Weights of a small GPT-style language model, trained from scratch on English Wikipedia.
Size: 12 layers, width 192, 3 heads of 64 (1 for keys and values), MLP 768 SiLU, vocabulary 2219, 5.61M parameters.
Architecture: LayerNorm before each block, no biases in attention or MLP.
Training: a variant of SOAP for these matrices, 106M tokens, 6794 steps.
Each number is 128 + 32 x the weight over its row's rms, rounded and kept within 0 to 255. Layers, rows and columns count from 0. The size above them is the row's rms in percent of the matrix's.

# layer 2 attention output (transposed), 192x192, rms 0.177, rows 56-63,120-127,184-191, columns 0-95
size [100 102  95 105 101 101 101  90 101 109  89  99 107 111 106 108  92 102 106 101 101  96  95 104]
[[191 176 101 137 170 176 102  80 119 164  97 158 135 191  88 123 154 138 175 121 100 104 134  93 140  70 105 168 144 100 135 128 113  95 168 140  41 116 141  85  87 101 109 110 180 121  90 132 120 151 172  97 165 138 127 126 112 132 132 129 117 158 182 120 119 140  75 141 116  89 135 107 119 117 134 177 134 183 153 133 127  98  70 107 117  86 102  71 178 115 121 102 163 158 140 128]
 [ 93 145 208 141 105 109 171  98 117 154 178 128 164 147  98 129 170 111 128 160 135  46 128 130  80 127 132 113 113 150  80 118 190 133 122 155 176 108 102 122 104 129 131 151  89 120 158  36 138  61 120 139 110 145 165 119 109 146 150 148 157 183 160 141 113 140 141 147 118 177 149 134 139  89 108 137 159 108  79 167 127 141 115  63 156 142 104 147  86 124 123 170 153  93 176  97]
 [121 116 130  65 146  80  75 127  89 101 136 196 186 187 128 128 124  72 172  90  88 148 145 158  98  78 143 100 160 141 126  92 107 124 192 156 170 169  82 115 156 126 181 101 153  95 197  98 137  88 133 166 112 162 124 113 104 148 122 193 113 143 139 176 114 129 179 100 132 155 103 175 127 124 125 113 133  90 130 152 150 176 115 122 154 122 200 130 143 136 142 105 123  94 134 120]
 [168 145 147 107  87 139 114 158 133 128  71 138 148 122 177 104 148 162 156 175  83 119 104 122  96 131 135 114 136  98 100 178 114 163 104 132 145 177 154 137 206 198  78  84 149 127  82  63 128 135 136 147  89 177 158 124 193  91 141  62 180 136 130 123 101 171 101  80 134  93 105  96 178 103 138 123 160 106 120 120 120 115 132 151 102 136  69 166 177 129 138  68 113  86 110 120]
 [108  78 181  70  96 147  75 136 112  55 101 145  89 105 169  54 154 126 166 138 133  49 112 116  93  82 132 168 122 150  89 114 155 135 153 108 147 152 133 103 136 144  85 123 128 144 156 159 130 131 114 189 104 159 127  99 143 148 165 160  94  56 103 154 115 144 133 106 107 151 126 110 116  99 184 120 186 160 129 151  87 154 116  83 175 150 184 140 136 105 166  91 144 111 142 120]
 [197  82 105 127 140  78 108 104 177 226 162 178 144  45 106 101  86 148 137 112 101 149 104 141  72 158 151 121  97 123 138 150 130 152  86 152 139  50 144  76 134 117 132 108  78 152 126 125 121 201 173 113 144 116 144  98 138 113 106 113 121  92 143 125 130  97 154 156 136 116 163 137  96 161 135 151 123 137 161 100  84 122 171 171 118  90 197 134 141 134 125 157  98 122 124 139]
 [126 138 120 182 146 157 212 111  79  99 162 138 159 168 122 115 152 139  52 113  90 139 155 145 102 130  98 168 111  74 131  49 199 162  73 119 154 115 153 104 145 127 177 132 139 152 173  94 175 108 140  81 118 160 172 116  94  92 108 158 139 108 152 140 103 167 162 179 151 132 167 104 139  70 100 115 154  91 118  73  96 177  98 156 155 102 173  91 109 129 136  97 146 185 149 113]
 [122 175 138 119 168 137 107 175 121 177 148 109  72 158 107  85  94 162 113 195 124  62 104 140 144  83 111 113 115  93 154 125 154 197 178 154  84  99 146 145 130 146 107 131 153 109 121 164 136 166 136 153 156 110  95 169 120 131 165 125 160 114 152 212 122 116 123 115 136 162 165 101 161 108  89 140 118 150 116 129 136  98  94  92 167 189 182  99 120 162 106 153 200 119 142 161]
 [ 84 161 130 115 126 133 172 126 134 128 145 128  98  81 160  96 155 119  60 139 146 141 117 181  90 125  99 104 142 153 129  43 186 136 153 107 117 168 164 131 145 139 118  97  95  83 147 139 169 184  88 123 106 210 173 120 143 120  68  94  91  92 152  94 126 153 120 118 141 203 133 123 146 151 173 136 127 124 103  94 103 149 122 146 119 169 129 120 140  92 142 209 103  93 190 125]
 [146 128  81 156  88 160 121 113 104 101 119  99 161 121 160 160  92 143 155 126  96 118 126  79 158  87  97 124 106  96 143 186 120 126 107 120  86 123 111 140 102  95 172 101 156  86 129 134 147 132 182 149  96 124 112 147  83 115 136 121  86 111 129 111  76 158 161  94 138 141 137 104 113 132 117 136  97 157 140  89  95 171 148 129 117 126  77 137 179 145 108 159  87 147 177 128]
 [184 119 161 165 121 118 151 216 142 159 179  92 128 127 155 138 141 162 198 116 102 134 174 129 125 138  72 138 103 145 137 162 184  97 119 134 120 126 146 120 133 135 171 132 109 156 170 126 172 109 135 152 121 134  46 127 180 124 144 152  83 158 104 148 111 135  82 162 135 123 148  68 121 138 122 138 135 163 131  80  91 116  94 141 107  40 118 142 133 164 134 151 186 103 112 129]
 [113 133 130 169 163 111 104 123 141 188 138 137 149 149 143 104 116  92 150  71  93 114 107 134  89 102 127 103  93  89  96  27  75  87 125 156 158 130 131 157 145  47 149 130 140 132 144 173 110 144 123 134 176 115  90 162 105 172  97 179 115 153 120 151  99 121 160 156 100 127 114 144 122 154 117 128 107 144 131 146 163 167 126 153  74  91 168 127  67  85 143 102 181  96 150  67]
 [ 80 158 144 152 147 149 105 115 135 137 100 123  89 105 148 179 137 109 138  82 121 140 122 160 153 202 125 131 127 116  83 142 101 157  87 108 112 154 109 145 134 111 127 143 149 113 131 115 146  72  87  89  92  90 121  74 118  61 160 163 179 173 139 114 167 121 189 115 150 113 152 172 177 116 109 160  88 120 120  59 144 149 164  82 155 155  67 156 152 178 112 189  56 116  63 120]
 [ 78 176 148 147 158 100  95 100 137  49 127 124 130 149 182 108 171 121 115 103 116  93 147  93 140 115  76 153 148  90 120 109 117 131 163 145 130 177 125 134 134 144 112 148 150 156  94 131 211  79 111 111  93 176 189 160 153 109 160 127 116 162 138  98  80 124 147 133 100 137  83 172 135 154 153  91 136 152  90 164 132 157 188 165 137 117 113 130 135  97 160 164 137 102 109 112]
 [167  50 191 123 136 111  83 180 117 142 178 129 166  61 129 176 115 136 209 118 143 117 113 156 120 153 205 113  89 164 150 162 120 123 142 122 198 137 131 133  99  83 105 128 122 108 158 112 147 152 104 137 106  81  78 104 112 149 113 106  82 147 145 109 172  92  88 115 157 159  90 112 131 148 107  88 134 134 153 171  86 134 118 107 169 166 142 142 145 131 147 207  84 165 114 130]
 [121  78 168 124 156 120 163  80  65  59 111 106 121  94 109 138 155 104 112  99 138 169 112  90 123 129 152  97 152 113  92  94 196 137 135 108 180 129  93  84 102 123 130 102 131 101 120 151 126 117 101 160 166 114 164 139 156 193 127 129 155  93 134 125 138 140 171 140  96  88 152  77 106 151 126 161 117 140 125 139 176 137 117 154 143  90 169  44  50 193 105 137 132 218 142 149]
 [100 111 141 117  52 129  95 137 182 109 147  55 128 133 137 138 162 116 155 133  95 127  96 140 135 108  90 165 123  95 153 147 138 102  75 129 124  99 104 165  92  78  97 135 108 144 165 129 157 114 141 115 114 117 136 117  93 127 140 213 197 179  75 150  92  85 112 145  92 125 115 129 156 127 142 101 166 185 191  85 143 147 100 162  87 125 167 180  88 182 100  75 154 126 118 120]
 [155 122 117  92  41 143 155 122  99 148 116 162  96 121 111 141 145  98 109 127  62 165 180 154 157 178  99 167 136 166 137 119 134 176 124 105 129 125 120 157 123 153 141 125 167 154 111 117  48 116  85 161 119  33 109 165 141 125 162 137 139 166 122 133 140 188  99 150  99  98 142 202 150 141 116 153 138 130 141 152 175 127 112 176 113 147 130 166 150 169  90 121 166 118 108 118]
 [112 143 122 116 153 133 144 122 155  79 140 150 110 128 176  73 105 154 134 105 117  95 112  83  96  94 186 164 123 182 144 146 111 126 103 120 113 137 139 138 149 146 143 154 166 109 119 142 158 119 137  43 112 146 179 150 106 128 119 114 129 116 167 150  76 122 142  67  79 136 137 165 145 134 168  93 149  86 149 112  63 130 123 102 105 140 105 131 148 125 102  85 101 119  82 158]
 [152  99 125  78  82 112 156 171 114  93  87  74 145  97 118 166  85  83 158  95  93  52 170 177 143 106  99 111 209 133 115 128 178 111 191 114 163 127 121 181 126 150 139 159 220 129 144 112 162  97 136 137 129 120 137 122 103 117 132 153 103 151 146 153 154 138  56 180 130 131 127 125 128  74 125 109 176 132 119 112 110  88  89 166 186 138  82 156 160  93  70  95  97 101 109 117]
 [156 131  90 107 141 142 142 193 166 136 145  98 128 103 120  50 194 161 104 111 160 153  85 119 144 160  88 138 103 140 125 103 140 134 117 124 120  52 190 138 135 172  90  68 149  62  78 100 113 165 111 104 103 133  93 142 102 122  74  83 106 177 156 131 136 160  87 115 167 121 142 158 202 113 182 173 134  71 167 140  89  91  97 158  63 127 184 100 140  79 110 158 147 101 175 129]
 [180 194  92 120 106 120 173 112 131 131 186 100 116 221  78  94 101 137 120 140 128 159  78  93 148  97 159  91 113 151 103  79 117 136 100 167 185 114 155  75 119  58 151 115 142  92  98 128  56 133  98 147 136 126  90 110 165 129 111 119 165  63 128 135  97  95 122 130  97  84 114 161 135 124  92  94 152  25 121 192 150 159 151 130 116 163 160 103 137 118 146 111 159 193 158 154]
 [205 153  84 129 122 124 119 153 124 115  78 104 116 116 149 157  96 139  99 128 167 161  72 153 148 111  97  54 126 118 137 145 198 118 143 128  75  99 178 135 177 173 141 117 139 105 106 140 118 144 139 147 131 134 146  84 102 163 181 131 120 132 127 164 121 116 136  91  67 120 163 103 100 112 133 121 189  99  76 143 160 126 106 100 135 161 110 114 106 114  88 112 110 117  99 118]
 [129 100  68 154 134  85 123 150 105  99 189 154 115  95 195 151 126 154 131 142 158  85 123 162 138 102 157 116 134 142 152 151 143 110  91  87 145 138 131 169 155 100 168 137  43 141  96 132 110 117 159  76 126 123  88 112  98 123 153 178  94 131 191 132 130 102  60 122 121 109  52 159 190  71 109 154 146  89 105 112 101 125 181 125 110 187 121 146 124  99 126 121 109 139  75  64]]
# layer 2 attention value, 64x192, rms 0.168, rows 57-63, columns 0-95
size [104 102 105 105 105  99 105]
[[188 128 145 105 193 156 138 170 162 106 106 104 138  98 109 134  58 159  93  68  91 163 106 128 136  93 144 115 135 135 125 146  72 110 191 120 152 102 177 137 148 104 117 150 114  87 103 157  86 163 135 114 148 143  90 111 171 142 132  96 103 122 101 150 131 137  57 158 143  96 140 134 165 104 168 180  78 149 109  95 157  95 106 136 172 116 128  95 147 113  89  74 132  53 133 180]
 [178 110  64 138 124  93 164  92 139  87 162 116  95 107 167  87 159 123 131 111 180 122 138 111 143 160 190 129 190 116 115 142 103 111 141 134 136 140 134 175 158 122 200  85 103 146 137 125  80 126 125 125 107 131  71 116  86 117 112 101 120 119  78 121 139 104 123 100 123 148 116 193  96 123  95  83  99 154 153 164 167 194  96 189 119 161  55  81 158 191 135 164 171 105 127 146]
 [132  90 155 176 102 104 152  83 133 149 155 107 103  68 179 140  75 106 104 121 153 177 114 136 100 154  90  76  68  85 183 114 114 126 170 155 110 110  98  94 179 125 103  91 142 119 119 156 145 118 162 162 107 171 103 144 111  86 101 111 117 122 129 122 114  82 136 137 134 147 160 135 155 188 123 130 141  97  91 171  80 161 127  67 149 131 110 131 163 202 140 131 108 155 101  92]
 [133 127  93 169 176  81 138 122 134 131 114 150 138 135 135 134 190 105 119  89  84 166 145  89 187 156 147 159 194 135 177 165 150 149 136 116 135  87  53 121 177 164  92  87 149 129 128 130  71 138 153 164 200 164 135 159 163  57 100 122  82 117  85 130 135  87 116 134 104 155 199 152  95 179 190 118 110 128  90 122  96 128 156 148 159 180  87 169  96 107 142 186  96  83 139  94]
 [123 115  67 132 100 146 109 112 127 192 109 145 169 107 149 115 125  92 138 109 150 143 189 110  27  90 164 161 113 159 133 130 175 132 101 154 135 148 148 131 122 139  94 131 183 111 161  89 151 213 158 130 185 162 164 101  93 134  85 137 172 120 152  94 109  62 145  95  97  55 190  69 147 111 124 120 194  83 180 152 163 120 151  98 141 182 147 152 113 128  96 119 166 137 108  94]
 [112  99  56  97 116 121 121  83 158 160 149 116 111 136  60 124 119 164 150 214  84 177 175 123 138 124 167 109  85 119 104 138  88 186 161 159 118 119 160 152 154 112 123 129 126 116 135  49 104 120 126 157 126 218 161 110 145 152 170 142 155 108 126 141 123 144 134 156  62 157 112 105  96 164 135 131  93 129 119 107 123 129 112 150 121 111 193 174 115 187  95 149 147 187 103 171]
 [145  98 154  74 117 178 115  46 172 171  91 128 182 128  90  78 156 170 133 141 115 124 128 114 125 165  87 144 118 151 128 154 114 125 122 144 117 118  92 202 121 128  83 160 157 193 100  97 111 117 128 122 126  99 113 157 111  84 142  68  92 144  71 113  86 153 146 118 182 207 160 121 138 148 152  91  83 121 137 159 116 178 109  82 105 143  86  79 199  53 143 191 140 159 158 154]]
# layer 2 MLP up, 768x192, rms 0.203, rows 0, columns 0-95
size [116]
[[103 164 114 148 114 125 127 105 137 113 121 156 168 116  91 133  58  77 140 102 116 160 121  85 182  71 196  85 106 181 145 141 162 168 126 111 120 188  75 165  99 116 173 111 102 144 109 138 196 173 174 117 106  98 115 112 103 111 177 103 101  78  62 118 163 115 200 165 134 151 170 172 194 143 110 129 117  94 129 131 127  73 139 130 152 131 139 190 191 138 145  85 122 129 110 168]]
# layer 2 MLP down (transposed), 768x192, rms 0.168, rows 0, columns 0-95
size [110]
[[136 165 151  73  95 135 148 149 165 146 113 169  74 120 155 178 144 127 176  94  92 117 138  68 194 117 148 165 168  98 134  93 123 156 122 150 171 105 106  44 114 164 148 193 139 140  89 115 185 170  93 160 138 154 115 122 143  90 162 103 116  89 118 180 135  90 115 155 105 148 144 141 219 150 112 125 127  92 115  88  81 149 113  93 104 105  87 117 178 106 175 117 122 140 129 157]]